Each number is 50 + 12 x the weight over its row's rms, rounded and kept within 0 to 99. Layers, rows and columns count from 0. The size before them is the row's rms in percent of the matrix's.

# layer 8 MLP up, 1024x256, rms 0.0785, rows 262-316, columns 64-127
105:43 64 51 23 45 56 55 50 51 26 36 55 49 44 58 70 41 43 57 43 36 63 46 43 43 28 40 62 39 18 39 34 38 49 50 51 49 50 46 55 39 53 44 55 24 52 56 34 46 50 57 56 54 76 44 36 65 68 55 63 70 55 43 45
096:58 64 57 43 66 65 38 64 57 64 56 59 56 29 36 42 54 65 65 50 57 61 88 51 33 66 45 60 58 36 42 63 47 53 53 42 43 68 55 43 42 55 34 55 33 66 40 41 54 48 32 37 68 56 56 40 42 63 21 48 52 38 49 47
100:65 64 28 65 62 46 58 44 25 42 50 34 48 37 39 34 46 49 57 44 44 20 63 51 33 60 55 68 50 54 43 42 46 36 34 59 70 62 44 59 35 53 36 57 55 60 26 54 59 71 45 48 55 54 59 47 55 38 67 60 54 55 44 42
088:36 31 61 36 52 57 45 42 37 17 56 52 40 41 28 61 45 40 62 45 43 56 71 50 53 46 30 44 57 58 48 50 55 29 39 42 54 52 48 68 59 46 46 42 47 48 34 44 62 55 23 40 51 68 34 72 37 46 55 49 45 54 41 28
107:65 52 58 50 70 49 52 38 45 44 41 54 47 45 46 67 54 50 53 49 51 48 73 33 40 41 58 31 46 67 55 50 31 23 43 37 46 40 26 46 46 62 37 26 54 28 40 62 46 47 55 59 62 35 56 66 31 51 54 45 55 58 39 58
099:53 56 30 24 63 63 53 43 46 58 30 65 72 37 54 44 50 27 51 44 52 63 64 43 45 37 51 54 62 49 29 64 42 50 48 45 49 35 55 66 48 58 62 38 75 46 38 65 73 35 53 43 62 54 15 23 58 61 45 46 60 51 46 61
094:62 50 42 42 64 46 57 47 56 59 67 59 35 34 34 48 55 52 36 48 40 32 30 43 55 63 55 72 32 44 55 45 50 40 35 51 56 64 35 47 37 48 51 53 60 37 50 30 57 77 51 57 63 55 50 40 53 71 57 54 54 50 47 36
081:52 54 48 37 65 48 68 21 53 54 50 59 46 46 42 53 45 60 58 42 49 52 39 52 44 33 46 33 51 57 38 53 27 42 51 36 48 53 44 49 45 34 62 65 51 76 66 71 38 49 36 47 56 75 25 42 77 46 49 31 52 27 40 45
101:62 64 59 46 64 67 55 28 33 81 53 59 41 45 56 32 81 69 50 51 39 48 75 46 25 59 56 52 40 52 47 68 44 30 67 32 53 53 43 33 48 29 51 32 53 71 54 52 67 39 44 38 50 69 50 28 61 43 24 48 52 27 34 46
104:71 43 43 39 52 57 57 25 40 80 43 59 36 44 60 41 48 72 40 48 62 53 72 68 52 59 61 40 60 31 29 49 34 52 45 56 50 47 42 46 36 53 47 45 48 40 33 63 53 56 62 50 70 74 62 31 51 64 43 58 84 56 36 60
097:24 61 43 10 60 48 65 77 58 50 46 50 40 51 29 57 44 50 58 30 33 37 62 33 47 51 44 54 49 49 59 29 32 51 58 57 39 55 62 65 54 52 55 47 34 49 35 36 60 58 48 28 46 67 31 49 67 55 47 61 52 53 40 54
104:55 76 44 43 54 63 71 42 36 48 41 34 56 33 28 62 58 50 40 33 42 37 55 75 61 50 57 44 64 29 53 40 38 39 45 46 53 48 16 59 53 49 51 57 52 62 53 56 63 56 25 44 67 60 41 36 45 45 74 54 43 31 45 50
105:69 55 59 50 61 70 48 36 41 53 46 67 56 34 56 49 42 37 34 52 42 52 46 53 40 49 84 68 23 47 08 48 45 52 59 35 47 58 50 59 36 30 53 45 56 40 53 44 43 36 46 56 39 35 60 54 66 35 51 25 58 32 45 47
109:58 46 41 43 39 53 40 31 61 58 36 43 44 28 41 87 57 70 56 47 47 52 56 65 44 33 51 50 49 46 42 36 17 50 39 38 67 45 40 59 56 36 20 55 69 44 31 36 58 58 65 67 76 68 54 49 54 44 47 36 56 53 40 37
102:40 51 34 54 57 62 48 27 69 68 44 61 52 48 47 54 51 55 40 42 61 66 60 41 30 29 47 58 60 50 30 69 51 54 74 47 60 51 33 67 46 69 39 72 44 32 46 33 45 51 49 41 47 69 58 39 60 49 15 43 57 30 43 50
100:53 48 63 24 57 77 47 40 40 47 53 54 39 44 60 43 37 57 41 48 61 60 70 31 42 51 45 60 50 29 36 40 34 46 44 30 55 44 66 48 56 41 48 62 50 56 55 74 50 40 53 49 62 74 42 49 62 45 20 42 51 39 52 23
105:50 71 51 41 55 75 45 54 25 49 49 51 52 56 48 37 49 36 40 52 32 51 53 56 60 45 67 56 51 44 52 57 52 45 54 32 53 41 35 55 55 14 38 42 70 19 56 47 48 55 33 61 56 46 65 56 66 34 65 58 73 35 44 49
101:64 55 34 22 35 48 65 42 47 52 51 58 41 51 48 63 68 34 47 27 37 71 40 35 23 59 58 56 35 54 36 42 53 29 51 48 62 76 61 74 48 59 48 56 42 43 39 49 54 55 61 26 56 43 37 28 61 55 65 55 58 52 38 39
102:75 43 57 45 56 50 43 61 45 47 71 38 58 46 19 56 37 48 61 50 39 45 43 50 26 67 56 60 41 39 43 55 48 22 27 37 38 51 41 49 46 39 55 33 52 55 45 36 42 46 45 61 64 51 56 52 49 64 46 52 62 49 29 47
095:42 44 58 27 59 57 54 30 50 52 60 76 40 50 50 68 50 44 46 43 58 35 58 30 54 39 50 49 28 52 37 49 50 48 31 49 55 57 66 48 25 56 45 49 42 45 64 43 44 34 63 47 55 50 23 53 58 48 63 38 49 38 40 33
099:64 49 64 50 83 52 69 60 89 59 29 70 40 42 56 54 65 44 33 57 48 48 52 32 56 42 27 59 31 34 48 45 45 56 55 41 45 36 27 56 42 31 34 68 57 37 47 50 59 62 16 29 72 40 60 40 58 50 36 57 56 58 41 66
100:65 38 49 44 73 74 55 58 69 37 57 62 42 20 43 55 63 64 45 45 54 57 59 48 60 61 68 41 51 38 23 64 42 53 43 52 62 36 63 48 56 27 49 72 56 56 29 45 38 61 35 37 63 66 44 37 35 62 47 54 54 47 49 32
109:56 66 32 60 54 40 55 36 57 26 48 40 47 44 40 74 48 54 50 42 53 45 65 65 58 42 57 48 71 45 54 49 45 37 77 52 64 56 41 35 38 44 46 44 38 70 63 24 41 43 51 29 57 54 38 40 48 37 36 56 67 43 40 40
104:48 64 43 42 60 42 58 42 67 10 55 69 54 51 50 71 66 82 38 43 62 42 35 71 73 62 57 44 58 52 53 40 59 53 24 56 58 55 40 47 38 47 38 44 41 36 36 50 75 77 48 47 69 45 46 54 52 58 60 50 59 48 38 36
095:46 43 46 39 55 47 42 20 56 48 37 34 67 44 47 63 68 50 11 49 54 56 39 62 58 33 60 16 40 37 45 34 50 43 53 38 76 40 36 47 47 68 59 71 47 56 37 63 44 64 37 60 54 55 59 49 63 53 48 41 39 37 51 32
113:38 54 61 58 51 60 45 60 50 53 67 51 25 38 64 54 44 57 55 44 59 61 60 47 59 50 57 58 60 42 30 44 37 55 48 33 36 54 74 48 57 38 56 60 34 59 51 40 41 56 43 14 55 45 57 39 51 62 45 58 75 53 37 46
105:70 48 67 58 72 62 52 45 67 39 44 61 52 48 65 67 57 57 35 45 61 74 68 52 46 37 52 30 60 51 67 48 40 33 38 45 75 54 50 69 54 59 54 40 41 49 58 47 48 74 54 67 46 44 52 44 54 52 46 79 71 53 48 53
100:53 52 56 35 56 47 65 52 67 44 30 41 56 49 55 50 64 65 58 40 42 48 68 57 32 54 55 45 55 78 50 46 54 34 29 63 54 59 46 71 37 50 48 43 54 72 55 49 55 63 62 48 63 58 54 58 50 40 69 48 54 61 49 72
104:69 36 72 31 52 63 47 43 55 65 51 47 70 46 57 47 60 28 63 42 55 58 72 40 28 37 53 64 40 45 31 69 39 21 46 39 51 60 48 63 49 45 44 44 40 60 56 34 53 51 61 51 49 74 40 38 63 51 51 73 61 72 32 62
088:55 50 52 24 60 61 61 30 55 48 60 44 53 56 59 42 56 55 44 53 46 38 66 31 51 46 56 49 49 48 22 57 48 40 75 50 49 56 32 72 60 41 50 39 27 51 30 45 45 52 43 47 50 60 36 68 70 37 35 53 48 32 41 47
101:58 54 22 40 59 56 50 41 40 41 42 80 40 37 61 55 62 48 41 28 63 47 66 21 49 61 53 50 59 47 49 61 44 55 60 48 65 50 50 49 33 54 47 52 67 46 41 42 58 41 48 43 60 67 48 32 52 46 45 44 58 52 48 34
101:38 56 55 40 67 51 56 39 67 47 46 78 35 53 37 74 60 82 54 41 43 44 46 60 75 42 48 26 61 55 63 44 48 53 60 46 35 37 61 63 56 58 41 55 49 40 41 66 49 47 43 36 54 56 34 33 65 52 30 62 42 39 44 43
095:51 58 43 47 65 47 65 41 41 54 36 55 63 34 46 47 59 45 63 41 44 36 45 29 56 35 70 31 70 63 61 57 40 35 57 35 48 43 54 39 35 20 35 57 66 39 45 43 63 61 49 37 65 49 45 32 63 53 74 51 43 24 47 54
102:52 48 52 42 41 59 58 48 30 52 54 57 30 43 57 63 52 54 76 56 29 40 50 55 63 51 51 44 26 38 47 46 55 64 17 30 57 48 35 50 54 36 45 58 32 55 37 40 63 64 47 54 46 57 61 46 53 54 61 56 51 42 45 31
101:45 60 54 47 65 63 46 43 26 49 49 61 47 55 54 50 47 42 43 25 35 47 52 65 57 48 48 58 41 54 36 60 32 43 55 51 53 47 42 55 51 47 53 50 44 69 49 56 47 31 26 65 46 68 41 26 76 67 45 63 48 47 47 42
102:63 58 39 54 65 50 62 39 51 51 52 53 45 51 42 39 67 61 64 40 46 28 38 52 47 54 30 55 43 51 57 41 54 47 34 46 57 58 49 40 46 55 19 66 39 25 35 74 44 61 28 45 61 50 31 64 55 43 62 56 72 48 26 51
110:62 50 50 47 41 51 40 38 64 43 53 62 67 39 45 47 76 78 39 43 51 57 68 55 45 26 49 30 55 57 40 78 42 58 32 41 46 45 38 52 45 46 43 52 46 60 50 52 58 54 73 19 65 73 41 46 34 48 34 47 49 46 37 44
095:49 42 18 41 41 52 58 39 61 63 53 48 35 33 60 69 42 45 47 47 46 58 40 38 43 44 65 38 25 58 62 55 49 58 63 43 65 36 56 77 36 52 62 22 47 51 25 31 35 51 31 42 60 50 68 64 51 47 34 64 63 51 47 63
104:56 57 77 48 53 71 68 60 40 58 35 71 36 51 52 33 62 57 40 41 52 49 71 36 41 49 61 52 56 46 43 47 45 43 51 27 70 56 44 57 24 47 39 71 55 25 61 54 51 57 57 48 52 72 37 27 47 56 33 48 49 46 54 37
099:74 47 56 35 56 51 60 37 47 31 54 56 67 57 40 50 58 48 38 47 47 52 45 44 43 29 39 41 34 38 55 54 56 30 57 41 59 65 45 55 37 46 49 50 41 29 55 59 40 62 43 40 45 39 57 33 52 45 52 50 69 48 43 30
107:69 48 52 29 63 52 48 47 47 39 47 30 43 22 26 63 70 41 63 51 36 50 49 27 42 39 43 36 54 61 38 42 53 32 32 39 55 49 33 73 60 17 42 56 69 50 26 50 46 57 26 50 64 51 33 60 62 50 55 52 62 47 38 51
098:66 67 53 49 63 45 60 36 65 21 58 74 57 39 21 62 43 53 46 36 53 47 47 62 58 61 55 45 56 37 43 43 36 47 17 41 47 56 27 54 31 65 47 33 51 49 61 45 49 54 58 37 55 50 51 59 64 69 46 47 57 54 43 45
096:54 54 62 58 60 52 55 49 66 10 42 52 57 38 34 57 67 55 50 42 53 29 70 42 47 66 49 38 44 53 27 73 40 51 50 41 62 46 55 42 50 58 59 64 47 67 57 51 41 47 60 26 57 58 38 47 81 72 43 51 51 20 43 56
076:77 64 47 31 73 55 65 27 40 55 36 50 47 58 36 71 62 37 59 24 41 38 55 52 50 41 30 43 45 49 49 78 38 41 56 32 60 69 39 58 50 46 23 66 45 77 67 67 54 51 35 42 68 54 35 37 75 57 48 49 62 28 38 41
112:28 61 51 45 45 54 53 51 48 44 31 34 53 38 51 88 58 56 35 53 63 61 38 48 72 39 49 45 42 30 57 31 43 54 49 33 53 57 58 40 42 50 45 52 62 70 62 55 47 59 48 55 56 69 48 57 54 53 30 54 74 58 43 31
097:41 70 33 38 55 53 77 40 60 53 42 51 48 41 50 42 57 75 48 33 47 32 52 53 68 62 89 40 56 38 61 57 33 60 66 39 38 47 52 41 56 37 50 66 73 40 57 56 70 56 19 28 72 56 28 14 61 55 55 50 53 44 43 57
095:42 58 66 18 60 50 46 46 54 32 35 50 65 68 40 43 53 54 34 48 49 66 65 41 21 59 24 53 57 66 54 48 50 50 37 44 66 48 42 67 50 52 59 51 54 33 43 54 64 49 45 31 55 61 31 58 46 43 51 48 36 35 47 43
095:32 63 63 50 45 52 60 49 53 56 72 40 51 40 25 56 56 30 60 53 60 63 68 49 63 52 46 65 28 55 57 45 35 31 31 53 43 59 53 52 45 55 45 44 37 52 61 46 42 52 51 32 60 49 62 54 52 69 49 50 50 54 38 50
106:44 70 66 68 56 52 59 54 36 42 43 87 29 46 26 46 71 52 52 38 53 62 66 58 41 56 55 34 49 65 59 58 58 32 32 42 54 41 47 51 49 31 61 38 50 47 46 53 48 44 49 47 69 57 57 61 39 42 42 65 43 50 40 33
093:37 48 56 34 79 50 56 57 42 44 61 70 35 44 58 43 37 60 59 42 47 56 63 42 73 50 43 64 26 52 19 63 43 58 40 42 46 49 61 69 39 40 44 60 70 57 27 45 54 45 47 32 50 60 31 48 63 49 34 64 49 61 38 33
104:47 52 57 38 30 63 63 46 30 50 31 60 42 42 46 75 44 39 46 43 36 39 53 56 37 31 58 84 42 37 64 43 43 54 55 30 74 45 58 54 52 51 66 60 57 49 63 63 45 42 47 56 40 52 31 47 69 57 37 55 45 14 50 34
106:51 46 52 57 57 77 67 19 59 62 52 38 52 21 53 45 61 53 44 35 70 48 57 37 58 63 60 74 39 51 33 51 38 42 52 35 60 68 18 38 37 39 54 58 60 47 62 49 60 60 62 59 65 73 49 39 82 87 48 52 72 36 40 31
099:49 58 50 38 65 42 61 28 56 37 76 41 41 48 21 69 52 34 80 40 54 38 48 52 56 62 61 28 82 51 43 45 48 42 29 43 81 60 56 43 61 43 45 64 48 52 28 56 73 60 56 35 55 67 51 61 35 50 67 36 46 51 35 66
091:69 67 53 54 62 42 76 53 65 38 49 59 43 57 21 51 44 47 25 61 37 38 60 73 37 53 41 33 37 47 63 57 50 36 49 56 50 40 54 43 67 53 48 35 52 27 43 69 59 33 58 55 87 45 46 51 33 60 37 66 70 36 41 67
092:76 49 45 40 44 54 53 41 43 49 50 59 38 37 38 61 66 63 61 59 49 41 45 64 48 41 56 67 38 44 72 62 49 14 37 35 50 59 45 54 31 35 45 66 69 44 58 54 54 85 51 40 70 51 59 36 57 64 47 65 41 57 45 53
# layer 8 MLP down (transposed), 1024x256, rms 0.0681, rows 262-315, columns 64-127
106:34 53 56 65 46 52 50 64 45 34 49 57 83 61 42 57 37 42 46 39 36 62 47 52 30 58 38 39 49 35 41 41 44 43 50 60 53 57 48 62 45 58 29 55 67 56 53 65 37 41 60 64 31 57 69 77 39 56 40 51 34 62 49 61
093:59 24 50 59 47 43 41 52 52 43 70 48 74 60 65 38 50 44 39 36 77 61 45 64 42 52 53 43 32 46 58 26 48 60 48 54 41 48 54 61 56 52 58 42 61 27 64 29 42 44 66 69 61 69 37 61 76 40 46 47 53 65 51 57
096:43 62 46 67 37 50 39 57 57 60 51 40 59 53 34 57 53 56 41 57 62 45 39 53 73 39 41 46 46 50 66 40 75 56 47 65 48 48 29 52 42 35 67 18 56 40 88 43 32 45 34 45 58 51 47 43 34 24 48 55 49 41 59 44
100:56 73 68 54 39 42 49 54 61 68 59 58 53 51 53 40 43 50 39 57 51 59 45 45 52 38 49 68 49 49 40 53 50 40 50 29 53 45 25 50 40 21 46 76 55 51 54 52 63 36 51 53 43 54 50 46 16 42 40 49 34 56 44 52
105:52 49 36 54 56 32 36 46 27 47 45 36 51 36 31 35 48 49 47 66 66 49 56 47 47 42 41 46 46 34 57 47 77 38 51 80 54 56 37 55 59 54 40 43 51 55 30 61 63 85 59 75 47 54 53 63 63 72 50 47 66 53 64 78
091:61 27 64 49 39 48 47 52 69 60 65 49 59 69 49 49 51 42 69 60 35 42 41 51 68 44 56 63 36 49 60 30 57 65 45 31 52 43 44 60 50 59 64 55 38 52 66 61 69 55 51 24 43 51 60 55 68 62 39 62 40 67 30 46
088:38 49 39 29 62 55 43 54 29 39 63 45 47 48 58 47 50 54 54 63 52 56 46 24 48 47 52 46 59 55 44 47 61 63 50 43 48 29 41 53 61 61 45 37 40 44 53 42 50 72 66 54 37 59 53 86 32 52 72 62 55 61 67 65
075:63 63 58 50 57 70 63 31 56 50 40 50 44 53 36 72 54 50 42 24 53 52 42 34 51 39 48 56 34 52 31 56 44 33 47 36 52 57 47 69 41 24 45 33 61 66 47 68 65 43 40 51 69 71 34 49 99 58 32 39 56 41 31 34
106:36 43 73 33 48 32 62 37 55 47 59 51 46 54 73 47 42 42 63 49 51 38 45 46 52 53 66 22 74 71 62 58 47 47 61 64 47 59 52 33 66 49 66 52 47 33 33 64 80 44 41 29 50 48 36 57 34 45 45 34 37 31 48 48
115:73 70 50 45 46 83 34 62 49 35 60 43 46 56 68 54 84 57 67 40 49 52 39 49 34 49 75 51 67 45 47 45 45 70 48 65 67 30 51 60 51 32 41 70 33 51 64 37 61 35 52 44 61 61 39 36 26 57 67 48 58 49 52 56
094:42 55 51 53 48 51 57 56 48 62 52 53 60 51 58 50 35 41 48 37 63 64 39 42 59 48 55 56 34 67 77 48 34 51 59 52 43 45 51 40 57 50 69 39 53 51 36 43 43 20 48 54 69 39 62 59 45 43 54 35 42 60 37 48
106:42 40 46 28 62 52 73 28 50 53 74 66 54 40 57 53 44 52 55 45 57 39 43 48 40 51 44 74 51 51 37 68 31 34 74 67 38 70 34 51 54 46 58 60 53 57 28 54 37 44 63 72 23 58 56 62 51 38 70 29 63 39 37 46
106:41 50 30 59 38 61 58 45 49 40 53 34 48 49 42 46 34 34 56 53 36 41 40 52 48 66 46 74 28 49 36 37 62 59 58 44 53 39 51 67 49 44 62 52 39 62 39 38 62 41 52 61 50 46 35 36 61 48 45 49 30 59 56 55
094:56 66 57 28 59 52 47 21 54 40 50 25 56 41 54 47 38 43 35 65 54 27 63 59 59 35 43 56 40 62 49 56 59 59 30 61 46 74 35 48 44 57 58 60 80 66 44 67 73 44 62 48 43 62 58 46 65 53 60 56 51 57 48 39
103:45 46 42 60 24 54 48 61 59 64 50 60 63 70 43 41 53 62 45 43 41 70 30 63 63 53 59 65 45 57 60 66 69 59 53 60 63 36 47 46 57 55 54 57 70 62 54 51 38 42 46 56 26 53 44 39 47 38 55 41 52 54 99 43
095:50 35 40 58 54 50 47 40 36 45 34 32 41 41 71 32 40 54 29 55 46 56 52 66 32 57 55 63 59 38 47 34 47 73 41 32 60 45 58 47 50 30 54 67 69 27 58 48 67 56 43 49 44 31 47 52 34 67 65 48 33 71 95 67
111:47 52 42 44 65 55 55 28 75 49 28 39 60 47 67 58 61 37 48 60 51 26 33 50 59 51 58 49 50 51 45 56 52 61 53 45 58 56 53 55 49 55 68 41 49 55 46 40 76 60 23 38 54 67 50 34 36 51 56 45 64 58 43 61
098:52 54 55 51 59 40 38 52 45 43 34 50 67 49 52 47 62 54 63 49 57 39 43 55 52 54 68 58 38 48 26 39 77 43 60 65 38 42 51 46 68 49 55 35 52 63 40 46 65 56 72 34 29 35 54 40 28 34 45 45 54 61 72 67
104:38 54 69 41 71 32 35 59 51 75 61 55 51 34 74 60 39 66 54 27 53 60 55 33 64 71 28 34 36 64 64 49 54 53 58 73 62 69 52 53 53 61 54 63 43 54 50 32 55 38 41 58 55 75 54 75 31 39 48 37 42 62 59 34
100:54 47 51 64 53 49 62 64 45 43 69 76 55 42 54 47 57 51 50 52 59 65 54 39 59 48 52 63 50 54 51 58 52 43 39 60 53 48 51 31 46 64 37 43 40 72 49 66 46 52 55 48 29 45 61 56 40 71 54 65 46 51 59 51
098:56 37 48 47 53 30 43 42 42 37 34 26 62 58 63 58 88 35 49 45 60 50 42 57 53 60 51 70 54 47 47 52 59 36 46 59 33 54 55 24 65 53 45 35 56 51 60 60 42 47 54 59 42 61 38 42 57 31 57 58 30 48 60 39
103:46 51 46 56 54 60 48 44 62 42 58 52 60 56 42 32 37 66 50 56 30 47 44 26 64 48 48 40 63 43 36 66 83 57 56 51 65 45 41 35 17 42 55 30 44 50 40 51 71 57 39 49 64 49 46 51 55 56 61 49 46 42 26 22
098:57 33 49 55 37 47 36 42 61 44 58 60 46 44 56 42 51 28 52 35 52 38 57 44 74 56 56 42 62 44 45 40 53 41 38 47 48 64 29 38 39 37 32 53 41 54 69 35 65 50 39 72 59 60 39 40 55 57 42 32 40 22 56 53
101:44 40 26 63 54 36 37 47 45 44 46 62 42 52 07 41 46 36 73 43 75 36 33 54 55 38 55 51 35 73 52 59 55 21 51 51 26 52 76 56 57 46 57 72 70 67 54 51 27 52 40 58 35 58 55 55 37 41 62 43 38 48 26 23
080:70 78 64 59 64 46 46 67 57 47 45 39 50 55 64 49 43 16 53 58 50 41 32 61 62 45 35 59 53 66 66 41 63 55 67 53 43 44 39 52 43 67 70 63 59 38 64 46 28 76 64 33 62 51 54 41 44 58 49 41 38 49 59 33
109:68 44 55 57 58 76 62 56 32 59 48 68 27 29 41 67 48 39 44 47 49 36 41 43 64 65 46 37 80 50 61 54 37 61 45 65 26 43 38 44 57 35 47 33 63 43 40 47 48 56 47 56 44 51 61 48 57 50 47 42 39 52 31 38
100:41 65 53 49 54 52 58 51 50 41 59 46 53 62 35 56 49 48 51 49 42 76 42 46 72 59 52 31 55 52 51 57 60 29 70 60 56 50 71 62 57 81 49 78 60 51 42 54 43 56 77 63 37 49 51 54 46 33 45 56 54 69 63 68
097:32 57 58 65 40 27 56 57 55 46 28 66 71 47 36 34 62 54 49 40 47 59 61 59 38 42 39 75 45 50 52 53 57 44 55 55 41 55 60 55 47 40 53 35 56 44 56 64 56 38 49 49 49 55 39 52 55 76 47 62 55 60 54 40
108:51 34 71 51 52 39 49 32 30 78 47 64 61 31 59 55 61 45 51 41 50 32 70 32 49 58 43 67 54 48 54 46 46 68 52 51 30 57 55 50 38 42 65 67 51 71 42 41 41 29 54 60 43 42 72 49 38 68 46 51 53 52 45 37
091:34 37 32 47 46 72 57 60 61 74 57 63 54 58 62 66 58 55 56 44 47 48 55 59 47 56 67 47 40 30 60 26 55 34 58 40 72 48 52 54 57 43 45 45 33 39 53 32 52 34 51 55 48 39 46 36 49 55 80 60 45 60 36 53
095:58 60 40 58 39 34 19 53 27 49 49 50 55 62 58 33 34 68 33 64 56 46 49 59 49 66 43 72 45 64 50 50 77 42 55 49 33 53 24 68 34 35 52 38 39 44 41 30 40 32 47 56 53 42 70 64 51 40 74 56 46 56 67 51
096:41 70 51 56 49 37 21 49 20 35 62 21 48 46 34 31 55 61 45 52 59 38 50 46 41 28 43 67 68 17 48 36 49 52 40 57 38 33 48 51 51 49 50 57 33 68 40 53 49 57 55 48 76 43 54 36 52 56 45 57 65 51 56 37
087:42 44 36 53 44 39 70 73 50 51 28 54 71 53 48 63 42 52 58 61 51 52 35 61 30 29 51 56 42 67 35 56 67 55 85 61 59 29 57 48 58 49 65 31 71 43 74 71 60 41 60 49 36 69 51 44 63 43 50 75 21 67 42 66
087:79 30 50 48 59 39 52 68 22 47 38 37 62 43 62 56 42 50 40 70 89 62 33 34 58 50 58 48 26 37 51 60 55 59 52 30 46 40 43 43 37 49 29 77 49 39 62 61 26 41 56 59 53 56 28 55 74 64 46 28 73 38 56 41
100:37 67 46 56 42 52 48 58 31 54 55 21 74 54 48 61 50 52 57 45 49 65 42 68 45 68 55 72 56 41 63 38 48 44 50 40 46 59 56 59 55 64 53 39 63 60 26 39 47 51 69 46 64 45 52 50 48 51 55 59 43 35 49 48
114:47 83 45 62 41 31 45 54 65 41 52 35 10 65 44 32 43 50 55 53 20 46 53 37 49 62 61 56 60 57 58 59 24 52 48 61 44 56 54 66 62 40 63 40 50 33 42 43 41 31 52 46 56 48 50 89 53 49 57 45 60 46 34 42
112:62 46 41 38 37 23 17 56 45 60 57 22 62 58 47 41 57 33 58 47 21 68 43 54 44 72 33 37 51 40 44 52 68 56 56 51 32 33 56 56 48 67 47 52 39 48 59 50 60 59 61 50 65 54 56 51 52 53 54 63 52 64 65 47
076:37 58 51 64 49 44 20 54 51 59 38 31 47 39 34 55 42 64 28 48 67 45 42 44 60 48 45 33 75 39 39 50 53 43 47 57 44 60 32 61 56 49 45 39 42 58 64 53 66 63 60 48 30 47 64 60 67 41 55 56 40 63 62 44
105:54 42 45 37 65 37 83 58 20 46 37 74 50 65 87 45 39 38 49 54 44 55 72 16 79 51 45 65 64 57 62 56 45 67 40 40 54 44 76 49 35 66 68 55 53 46 64 49 39 42 63 40 41 21 51 53 51 49 51 35 38 68 66 37
099:43 51 57 52 66 43 50 81 31 48 59 20 68 61 62 50 41 44 54 39 67 38 53 47 41 61 50 55 56 38 42 61 40 40 53 51 23 56 51 38 62 35 34 33 44 46 39 66 51 40 41 53 49 31 57 51 56 50 37 56 46 37 44 49
120:41 28 64 56 68 42 49 63 40 54 50 47 48 51 62 56 36 32 53 61 57 35 56 45 44 45 53 69 49 44 33 30 62 66 59 43 49 43 39 54 42 35 59 75 36 59 52 61 42 44 52 75 52 64 21 51 41 53 52 46 72 33 42 34
098:68 38 69 47 59 25 49 41 51 52 65 66 43 81 42 44 35 41 44 40 48 46 41 48 63 40 48 53 58 51 58 60 73 28 36 69 42 67 33 35 59 68 41 44 46 43 62 40 59 54 62 31 54 62 54 53 57 54 24 55 41 38 50 42
079:63 64 59 53 54 52 57 58 69 42 38 56 38 51 35 49 44 41 53 72 50 39 39 65 37 76 42 51 55 75 52 63 37 31 37 52 50 49 65 26 40 49 51 49 48 63 63 59 59 62 66 29 57 69 45 41 58 59 39 55 34 49 30 74
048:46 60 67 60 54 47 66 39 56 51 44 37 42 42 56 51 62 41 34 15 44 43 37 49 51 25 40 45 55 40 39 57 48 37 44 28 62 49 47 80 57 43 28 39 64 50 59 73 52 55 38 39 74 76 35 46 77 63 33 46 39 56 16 48
110:41 47 45 48 48 38 50 42 62 67 31 62 60 28 47 70 47 79 47 38 70 55 44 45 56 55 50 28 59 42 51 57 40 47 28 28 53 57 39 46 43 71 45 55 58 38 47 48 55 65 45 51 35 42 32 46 48 50 52 62 72 61 48 45
099:53 46 43 50 49 22 71 54 56 37 40 37 53 38 41 47 39 78 54 52 42 51 67 34 61 62 52 54 64 87 53 65 58 59 48 73 61 47 57 23 57 34 58 34 64 62 56 34 49 25 48 42 43 46 33 61 49 66 66 46 41 41 36 44
092:35 58 30 74 11 44 49 44 50 59 56 24 49 39 51 41 47 42 45 39 41 36 33 45 50 29 52 53 38 29 65 70 58 32 33 53 59 52 53 50 28 54 44 59 43 49 42 37 42 35 49 48 68 58 39 48 59 39 39 46 73 58 87 77
089:63 56 63 54 48 36 46 68 56 62 69 63 53 60 46 55 46 56 62 65 53 38 35 51 29 65 52 49 40 45 45 78 44 47 47 45 49 37 46 68 54 40 35 47 45 59 54 52 59 52 39 44 37 68 39 40 54 48 30 23 50 58 57 67
111:58 66 49 53 63 49 60 44 53 47 45 60 63 47 56 59 63 53 35 63 81 64 38 26 53 50 44 54 51 36 46 70 45 46 58 53 42 70 56 63 53 49 65 59 53 56 70 33 43 43 51 58 47 43 72 50 39 37 28 45 65 51 72 39
086:52 34 40 60 55 52 53 63 56 48 55 55 51 52 61 44 43 44 20 52 39 59 32 41 32 50 65 60 42 35 59 43 59 52 39 44 72 44 39 47 55 48 57 31 52 60 50 54 53 35 62 46 52 57 58 48 44 39 47 28 50 59 63 65
102:67 76 48 59 68 40 46 32 31 41 54 47 47 55 56 41 56 31 50 60 47 44 50 31 46 63 43 36 38 68 37 65 66 71 54 49 46 52 51 21 51 40 44 59 58 40 46 43 49 54 58 70 37 54 28 66 40 35 52 23 57 64 24 53
111:45 49 60 53 66 59 64 74 82 45 60 46 35 31 47 44 63 50 27 40 79 42 56 38 65 48 54 44 71 30 47 67 57 49 33 39 52 45 46 45 58 52 55 45 34 47 42 62 55 46 38 49 50 36 53 44 41 58 50 50 46 34 48 47
094:63 49 50 51 32 53 46 34 59 50 45 28 41 34 50 44 49 68 22 55 22 51 57 96 33 57 48 29 48 53 37 28 71 68 50 50 70 42 31 59 46 38 51 52 54 68 67 33 48 58 52 73 51 54 50 41 39 54 41 68 53 57 68 52
092:57 21 38 45 35 44 34 63 35 64 45 38 49 42 54 55 51 59 46 35 66 73 35 50 48 68 42 49 39 37 60 28 53 39 45 39 50 24 71 61 28 66 36 47 33 29 67 31 37 67 38 62 29 56 53 43 52 58 65 57 59 53 51 63